Each number is 50 + 15 x the weight over its row's rms, rounded and kept within 0 to 99. Layers, rows and columns count from 0. The size before them is the row's rms in percent of the matrix's.

# layer 7 attention output (transposed), 96x96, rms 0.204, rows 3-10,34-42,66-74, columns 0-95
123:41 45 43 44 25 48 46 63 60 31 53 40 40 27 60 72 32 31 53 63 35 53 81 39 51 48 41 45 52 48 42 31 35 51 42 68 52 63 45 42 31 73 29 56 68 42 38 45 24 57 37 53 67 71 66 49 23 76 39 60 51 27 32 35 35 72 40 57 45 63 68 57 27 84 43 66 67 57 37 51 49 40 74 58 36 91 64 71 63 77 65 53 39 39 47 41
081:63 49 77 39 72 48 76 47 50 63 23 24 44 56 39 50 37 58 59 60 52 48 76 44 61 82 39 43 77 43 59 52 69 51 41 75 71 56 11 17 62 54 56 63 53 61 45 43 59 49 63 28 52 47 53 68 47 58 63 60 40 43 58 41 52 60 61 61 48 32 33 34 67 45 50 75 35 65 50 43 44 35 47 78 58 75 62 49 70 93 41 56 62 34 40 72
106:34 62 51 56 48 38 47 59 42 42 88 69 37 70 19 65 26 44 40 45 26 67 19 63 41 23 71 58 30 67 70 54 55 63 65 41 50 44 77 55 46 49 58 32 49 46 49 59 55 22 38 66 55 31 49 39 60 10 44 36 50 61 49 53 61 25 63 48 49 61 40 84 64 48 25 20 63 52 61 39 33 48 56 59 60 41 29 39 71 44 51 63 58 49 52 33
119:50 38 39 63 69 45 41 47 45 64 58 62 38 30 77 40 67 63 50 51 74 43 37 42 52 09 53 79 33 28 50 56 66 79 51 61 32 39 66 46 33 53 39 75 27 45 54 55 37 64 43 34 48 32 47 53 67 33 52 34 55 61 62 49 71 48 50 51 42 54 50 57 62 13 34 39 28 46 54 47 65 58 16 15 31 28 53 58 41 36 29 35 22 47 37 48
104:90 52 74 42 51 63 70 62 34 40 43 21 50 60 74 44 52 50 49 59 59 67 45 53 36 81 39 55 42 43 62 53 58 60 48 45 61 32 21 53 62 35 39 36 41 25 25 69 54 53 80 61 45 60 44 75 37 65 71 73 54 45 56 50 41 64 30 74 63 21 33 36 46 44 48 36 45 61 61 73 48 71 28 67 57 48 54 39 35 23 47 27 67 61 66 57
097:38 59 68 37 19 82 63 71 50 65 56 36 36 58 48 54 46 44 55 64 53 58 49 64 49 32 52 55 20 67 67 40 23 55 43 52 54 75 15 50 50 57 02 58 77 49 47 44 38 46 52 79 45 66 44 41 43 64 63 52 39 48 49 45 57 68 57 75 49 40 61 36 46 40 41 40 52 65 27 36 64 59 49 64 51 99 53 63 54 77 63 61 49 36 47 49
090:46 37 44 38 73 62 36 53 64 51 59 59 54 39 75 25 49 78 69 53 77 40 55 58 66 52 27 38 40 50 33 66 76 45 29 49 36 52 39 30 53 49 42 71 47 52 68 38 31 44 68 28 58 32 45 63 55 50 43 70 54 35 69 58 75 58 74 19 73 68 26 62 44 51 49 64 56 57 51 47 58 79 65 68 67 38 71 43 66 61 32 71 66 21 64 65
103:77 36 38 52 51 57 74 56 48 41 32 48 73 38 69 34 54 66 35 38 70 50 86 41 46 60 42 63 46 30 33 44 67 63 51 65 56 21 43 33 37 71 59 62 52 73 36 65 57 52 71 45 48 28 47 64 46 66 81 75 55 55 60 43 70 58 27 59 47 51 46 44 58 38 43 43 33 48 57 45 70 81 21 40 08 45 79 49 49 63 28 41 38 51 38 55
101:14 45 65 45 61 06 42 55 26 32 43 46 00 64 32 54 16 35 61 38 50 36 53 50 49 68 44 45 44 52 26 37 41 67 23 62 61 38 61 36 36 67 54 38 58 37 46 43 47 23 44 55 58 21 47 34 45 46 58 70 34 44 55 19 61 60 47 32 47 43 44 72 62 46 43 52 46 37 50 47 34 40 52 76 52 60 49 49 79 45 52 72 55 64 49 48
110:26 57 35 42 37 44 53 52 60 35 56 50 21 41 52 71 29 35 45 49 25 63 64 31 55 49 55 58 77 40 42 24 22 43 51 73 51 51 47 57 31 58 40 59 78 31 42 54 23 66 42 57 58 61 57 31 37 68 24 49 43 24 34 39 44 53 40 65 23 55 81 66 23 65 32 47 66 47 31 41 49 31 80 51 40 59 60 70 46 44 48 50 30 37 27 29
135:62 53 65 66 77 29 47 47 48 54 50 11 39 68 28 55 35 42 43 58 56 47 63 52 48 52 58 19 69 53 57 40 60 65 52 62 75 48 38 32 52 53 52 58 64 49 42 47 48 51 52 41 36 33 48 56 43 57 63 69 37 52 56 33 67 56 67 65 43 43 25 48 77 36 55 78 43 59 54 63 54 32 46 93 62 88 55 54 85 51 29 79 82 46 38 31
108:38 47 71 48 48 26 53 69 63 18 65 51 12 38 35 53 32 28 42 60 31 64 48 69 42 31 77 40 31 70 80 40 41 49 70 57 58 61 44 59 34 60 72 51 60 61 54 65 41 40 45 66 62 33 57 30 48 36 49 73 66 38 44 33 65 46 48 63 20 60 40 66 55 58 40 57 64 49 49 40 21 29 41 50 57 66 49 57 73 65 48 71 85 61 37 38
128:62 25 40 41 52 80 50 55 54 63 56 57 48 29 92 50 44 77 61 34 61 52 52 63 62 37 34 74 34 29 42 72 43 44 46 48 13 62 50 50 57 40 33 61 42 60 26 52 50 60 65 38 52 56 49 63 50 35 47 45 57 34 55 66 52 61 30 28 72 43 56 54 34 52 47 47 43 59 48 48 52 76 58 05 45 27 50 61 46 24 60 26 04 46 52 52
132:86 61 88 36 57 38 59 63 37 57 49 32 80 76 35 41 64 36 51 75 56 56 54 55 38 67 51 42 36 37 56 55 67 64 48 45 66 30 17 52 72 42 42 39 38 26 32 45 73 53 50 74 55 57 39 51 47 42 76 65 41 53 65 37 50 49 56 42 63 39 23 38 69 46 60 39 45 58 61 59 68 58 21 73 56 69 38 31 45 51 41 47 85 52 77 58
104:50 52 69 42 36 44 66 72 60 73 64 37 48 54 60 44 44 19 31 77 47 45 52 55 52 09 64 53 52 54 70 46 36 49 60 57 63 51 09 64 52 70 46 72 60 52 25 53 48 64 57 64 57 61 37 23 35 74 58 76 48 44 46 31 63 80 60 56 06 50 54 46 64 54 41 68 48 73 52 46 61 42 37 48 52 83 58 57 53 70 59 73 62 48 54 55
127:42 49 37 61 61 49 38 33 32 45 53 42 35 58 62 32 17 70 55 37 60 50 49 54 54 51 40 16 59 52 46 65 73 63 39 58 38 52 69 27 44 59 51 75 50 53 72 42 39 37 59 13 44 28 40 68 64 56 49 58 53 49 51 70 61 68 84 40 68 61 00 42 61 36 55 60 56 46 52 48 40 56 49 92 63 49 60 52 79 58 31 68 50 48 57 38
095:61 32 43 49 51 37 49 52 45 77 35 32 63 75 60 29 44 62 65 55 63 48 65 51 54 57 16 36 60 77 43 61 59 65 30 47 24 43 74 53 44 61 60 60 68 38 33 47 47 51 56 36 32 26 42 65 55 62 66 38 29 60 47 55 40 62 71 45 70 49 03 38 61 20 52 21 35 54 49 67 85 65 29 60 27 39 53 51 40 33 48 65 55 62 39 55
093:53 24 21 72 21 74 49 51 43 14 46 50 42 47 44 71 26 40 67 52 80 56 47 36 50 65 62 64 61 34 30 60 38 73 23 27 40 31 73 21 55 49 45 37 64 52 45 61 56 34 67 33 26 42 68 57 56 47 58 45 65 59 65 47 64 27 47 34 56 62 61 51 63 52 54 48 62 60 49 31 61 57 58 53 46 68 54 43 10 51 58 55 13 47 46 42
072:37 47 21 52 64 38 46 46 48 76 62 48 60 47 34 61 40 46 62 28 40 32 27 54 62 51 51 57 30 31 45 79 37 57 72 43 41 60 72 36 73 52 61 53 41 62 25 53 71 67 41 31 20 51 69 54 68 47 33 52 60 54 65 39 63 54 36 53 51 71 81 69 54 30 53 39 46 45 42 17 35 29 53 41 40 37 30 48 50 41 25 88 23 60 39 31
074:77 45 32 70 49 51 47 74 60 56 49 55 45 25 47 51 64 58 36 60 13 81 47 71 45 33 47 69 61 37 29 59 37 39 84 71 65 68 59 64 40 56 35 66 64 57 42 55 55 69 49 43 67 30 45 44 42 35 22 48 68 62 24 54 29 51 29 59 47 47 34 42 32 56 34 59 43 50 55 51 31 27 56 46 40 25 37 50 64 29 17 41 64 53 51 22
096:65 59 21 34 52 35 50 76 46 44 16 61 70 48 80 49 38 52 86 80 21 64 43 49 46 38 58 56 53 44 58 61 48 72 60 39 27 43 83 62 46 64 39 73 40 61 16 44 45 31 57 20 53 12 60 49 29 49 50 68 53 56 54 40 67 54 42 50 62 60 57 61 44 77 35 32 32 55 56 64 39 63 49 29 41 51 50 47 64 48 36 54 40 56 47 51
083:68 74 40 64 56 49 51 36 63 54 29 28 57 48 10 40 65 36 32 52 21 57 45 44 39 45 61 35 79 55 68 31 52 32 56 73 44 68 53 43 40 59 73 66 34 51 48 23 46 32 47 64 51 44 60 48 36 55 50 73 50 57 37 54 53 38 37 41 39 53 55 31 43 48 39 71 49 39 44 59 42 49 47 71 67 47 52 85 89 34 50 71 87 56 35 20
073:42 38 75 56 34 79 64 47 75 44 35 45 23 23 45 33 54 57 43 69 76 50 67 65 64 46 54 43 41 62 84 49 48 74 39 67 74 51 04 59 47 42 32 52 55 53 67 62 60 51 48 58 64 40 37 58 60 42 53 73 68 54 42 61 37 41 51 32 35 38 28 37 61 51 53 38 54 56 46 71 53 32 45 52 56 55 63 49 49 92 50 09 55 60 35 60
072:27 99 47 43 39 39 69 55 62 71 72 39 50 49 36 50 72 59 48 58 60 39 29 60 55 21 51 25 51 32 61 66 47 50 55 74 52 58 63 73 44 39 30 63 46 65 24 53 62 25 38 61 63 48 51 38 40 52 59 78 55 43 54 68 57 48 44 44 63 67 53 44 46 71 46 27 36 11 58 58 51 59 38 57 58 48 50 32 73 70 37 75 61 52 71 73
093:59 42 56 43 56 39 56 42 49 35 23 54 91 53 36 47 25 34 66 41 43 61 52 71 32 43 60 60 56 66 39 42 35 38 40 46 63 43 99 54 47 61 55 31 58 41 53 50 57 40 40 50 41 48 79 65 40 57 45 19 40 63 24 59 49 50 40 69 45 41 49 78 28 36 54 88 51 71 47 29 48 41 22 62 36 68 60 65 55 41 41 59 42 54 57 36
083:64 43 55 62 51 35 38 43 79 46 39 30 53 63 50 25 48 69 54 60 66 55 54 58 50 56 47 55 52 55 50 48 36 13 38 48 80 69 59 85 47 71 40 24 40 65 58 55 66 49 43 52 63 62 62 68 51 53 46 52 50 55 04 51 29 73 40 43 13 58 26 65 71 25 46 71 55 44 33 72 84 36 46 54 34 54 47 62 52 56 47 56 63 60 58 71
# layer 7 attention value, 32x96, rms 0.188, rows 3-10, columns 0-95
110:64 41 70 42 59 50 52 62 68 43 25 37 47 64 38 44 53 48 48 49 20 80 35 41 35 62 68 65 71 50 42 75 48 39 56 40 57 69 46 45 15 57 55 41 69 48 56 34 55 45 51 67 50 60 49 52 69 36 74 42 41 27 44 27 15 36 55 66 62 49 61 36 32 57 76 77 64 71 30 74 51 73 78 67 53 61 36 44 57 53 60 58 62 34 30 22
106:58 38 49 42 25 75 24 32 11 34 21 40 41 64 29 45 32 45 37 22 39 34 43 49 48 57 37 24 64 40 45 59 46 90 59 70 56 36 45 38 40 49 41 48 50 55 51 26 47 34 49 52 52 36 34 80 23 48 48 61 37 46 77 59 46 36 42 46 73 44 49 32 35 28 65 40 62 58 34 44 46 61 33 57 61 52 52 61 56 57 43 40 84 26 70 37
104:50 33 63 44 39 42 51 50 47 39 49 30 56 45 31 42 21 63 34 37 51 60 47 65 43 57 82 56 56 40 55 24 54 35 40 65 59 26 46 45 57 31 70 48 20 54 58 58 46 57 69 65 40 50 48 67 52 65 30 50 55 49 12 94 58 49 41 42 46 48 48 50 56 31 51 40 48 21 57 73 69 41 19 88 58 54 39 54 70 70 29 62 59 36 48 17
120:32 19 88 66 40 49 64 66 75 76 68 50 53 44 63 44 66 63 67 79 52 48 51 59 66 56 65 79 39 44 64 44 45 65 44 57 43 50 46 48 59 46 33 56 53 46 46 49 41 60 34 46 63 60 64 13 64 50 21 58 63 69 69 49 54 57 27 58 52 60 52 83 61 34 05 39 37 68 61 31 43 44 55 24 37 56 61 53 36 52 33 49 43 32 36 38
107:49 75 35 46 58 51 57 41 07 41 54 71 59 94 55 82 49 50 29 25 46 40 55 48 45 54 54 44 40 55 52 41 73 41 53 44 47 38 57 38 47 51 56 35 36 37 47 54 43 73 57 52 79 33 59 59 48 56 45 61 41 55 36 54 60 51 39 49 80 41 45 39 63 22 51 43 48 38 56 19 62 27 61 48 50 44 51 39 75 31 80 20 22 80 76 51
091:54 43 61 47 50 56 37 41 17 40 23 63 48 67 31 56 65 56 71 47 13 50 78 58 32 36 63 69 43 58 39 23 43 40 47 35 58 42 40 37 35 53 73 35 49 57 69 70 26 56 28 70 37 43 10 56 57 57 45 60 17 53 37 46 28 48 36 78 50 32 50 46 70 22 51 32 60 69 35 56 64 49 48 46 45 79 49 52 54 49 65 45 39 47 53 29
105:38 36 53 53 52 71 35 63 45 54 55 50 34 55 40 47 42 48 30 69 75 45 62 63 77 70 05 33 36 48 44 49 62 36 52 58 56 50 47 68 52 49 50 81 56 71 43 44 60 52 44 33 57 35 06 56 35 33 54 53 55 64 67 52 56 56 46 27 73 72 45 52 44 26 51 46 58 61 76 47 34 83 53 47 64 36 55 47 65 73 19 52 71 20 56 71
086:37 18 50 41 65 97 55 61 50 40 35 66 53 68 43 37 70 39 32 51 72 46 45 62 75 37 43 47 51 58 68 51 65 57 46 58 66 42 52 37 69 56 34 78 48 74 49 29 37 41 51 71 71 41 51 33 26 57 47 41 38 58 64 43 47 51 64 62 45 97 43 26 20 54 27 32 39 70 42 29 48 56 58 53 30 49 59 58 57 32 50 39 61 27 62 50